{"hidden_size": 256, "intermediate_size": 768, "hidden_act": "swiglu", "positions": "rope", "init_std_qkv": 0.0487, "optimizer": "muon_variant", "lr_mult_o": 1.13}
Each number is 128 + 32 x the weight over its row's rms, rounded and kept within 0 to 255. Layers, rows and columns count from 0. Numbers have three digits each. The size before them is the row's rms in percent of the matrix's.

# layer 2 MLP gate, 768x256, rms 0.0864, rows 763-767, columns 0-127
088:124110131091130138130107185172162109147140133120136117175117134058113094133113128071117156146167124149179073047108195086135154063100109117142128168108132140067162148081094070155150142097103149155126153110108137142130105150121131148112141137086112101163133128114195187113073167083172164152110125208138132063179123166152150104194123109144138155138125149142084131169097170159167096116160
107:205087142154147101148096168176095106196151149112155135120120107129142097120082106095075109132141176146098148148130081101141118105137141141134143153106149115149123143145157195183076147080104102101144107125092157171131157157157176145085120157221097144145118112164140106097156174182120192141141131127102153148130119132094121137155115179157105117064111162180161170112105190185169119148144
108:105097203098162126135165124115163121106116137144146141116162090185108118147135110145108098098061119124150078087125148127156105155109135118164108086182130076097132131070121137132109115135132094068116134110070092169129223169121164108197138133101080147107063152171144134128128107146100116102111127144096099137168129082135119130190128172104093128171161118095090152117087114107128052093152
112:067111149199082172092209128080136152101155162108093084099089102202152097119043158156176115123105091125150088136124138128081136157183132122132120125124141190117115145126092117164155162091096172098176108162128121117101104107157199087106147171124152130090134111130181148177089119114142133196151115123116016120074159117125150153108154143110076105175154102235144188110129124137109112104123
097:171139132110098101116135120118152152162090161144076060162122100170146112142121149127100159064107135156140078150163122037114104150126168114164122106137132150171191093134164097141124127117128079103107104120142156162106124116088149143180078183112152170108145143106095198104081149099128159182216101113108079142150139186160100121087134105093065238126093139177181104157099136116145211092143
# layer 2 MLP up, 768x256, rms 0.089, rows 763-767, columns 0-127
092:105127187146089157158138110093170130141117098142141080122125163171160112167104149176104162160069101107127157176107049098111083109147158124102154156100118129104084135112122123128110179110133136113083161135128136203108158117114060084116060140154077112131102089103106102116126109154084090136126152194149121151132163146158096128133096173203154144096114169121082126091142136120149178175116
090:091159150129113198131141145113113145071116101110134123118143088159126143127143175202141127169139157114096084110086133159137131155090156124188109139103096147088141102089108130120165104176149135119168203137121117088112112118132089193161145088057061155127128143117166100089153068084143105109141139130115111133117112117187071115095147128080110161133167101098112113151129143163068096108134
113:109187076141134114098168107102076100139117106093112108094121128089108119099131144147100068169097076169137112146111126186152089120062112052205124153112181105104079105178149117159155095147118110057113140085141177080136173114121109125130135085155127095144132055105128077124139181151166138122136107174112093103107108133117092148042164079103148070083122165117140175122185117122101115121121
085:123137074119183124133144123114160119118100136127170097123119153099137093104137141110087159155188228107139085111138156109149083080068083107151110120139143084131066143155135117127061114142092122101134115167161142177132147149138158126127099120160048124109133176149127128106088129187133161110111105172154179142132098073146107080112050099136181123087074119079163104033104118162132112117119
087:116160180135226187140125095117173144135127192124168188118124169124181136104127145106090120175139133102169135139131111130084096135181143154092106122163137113129123094137098172075127191085093144153106142167171066137102115156134135126179122103196142133096147121148088156113128108194161107117131170147157156061077131094105136208081132127137106094089131118065112171192131105198105084158109
# layer 2 MLP down (transposed), 768x256, rms 0.105, rows 763-767, columns 0-127
085:116117128162083130152117133056149104100153067139129140099103150198135153106153123194126140161059113114078186122096053123113067138154162130130131107124106138120129136080138165119106162160139133126114095144133146173085181103103126098119092132112094104129097121148086088141157093164068072075147106125133133188111130148167120138107127138165192151083078144155149110098153111102111176174090
103:158084177136110133137065166179104082167149143133142106119130128110146064075062081095070098128120162122103154143122080076113068114122144141154108118062119104153118168153161163158084121107088088095138119153070157175140158151137136177075145147214116131163133102168131121104175184173153210137104129131110173167115142119110096118131139180172083098077096184180162183136099181180157101137177
114:147117117141153135157151148114081085131141103140088064148142141087152104107085174145160147128074140133135130124089148155147076132085100068203142131097197094098104097151146150123156108106156148049225132057147180096133167116132088149106093088103177110153137082148105175111158133158188136117123122144129096106077159079089121163045131161126099139112107135119112189117124135158179100095125
098:188132101066169087157050112148118108127096069157173163153164138041150151139190122105084146133153184137102150115134135127164105069070095117137134147134129051158130106135168132123087117152161096155101116112125152145168145140094099174152132081133101114113144138122054119103139125166121138059130143112141234131156123120156122120155108101158153140104104156004129084090152123155138136163094
092:119109127087115197123119121128135157124096160105105062156119120115149077115117153154086124117136102122170099143151165083081083158117184152185120116123129159138144101123153103145093164097096111146096122117149135125103118092131136153183082175161149141092161162124067148123088113169190157157166112114150090106157147157129142187122126082097072201106076159150177152151115151169167157142161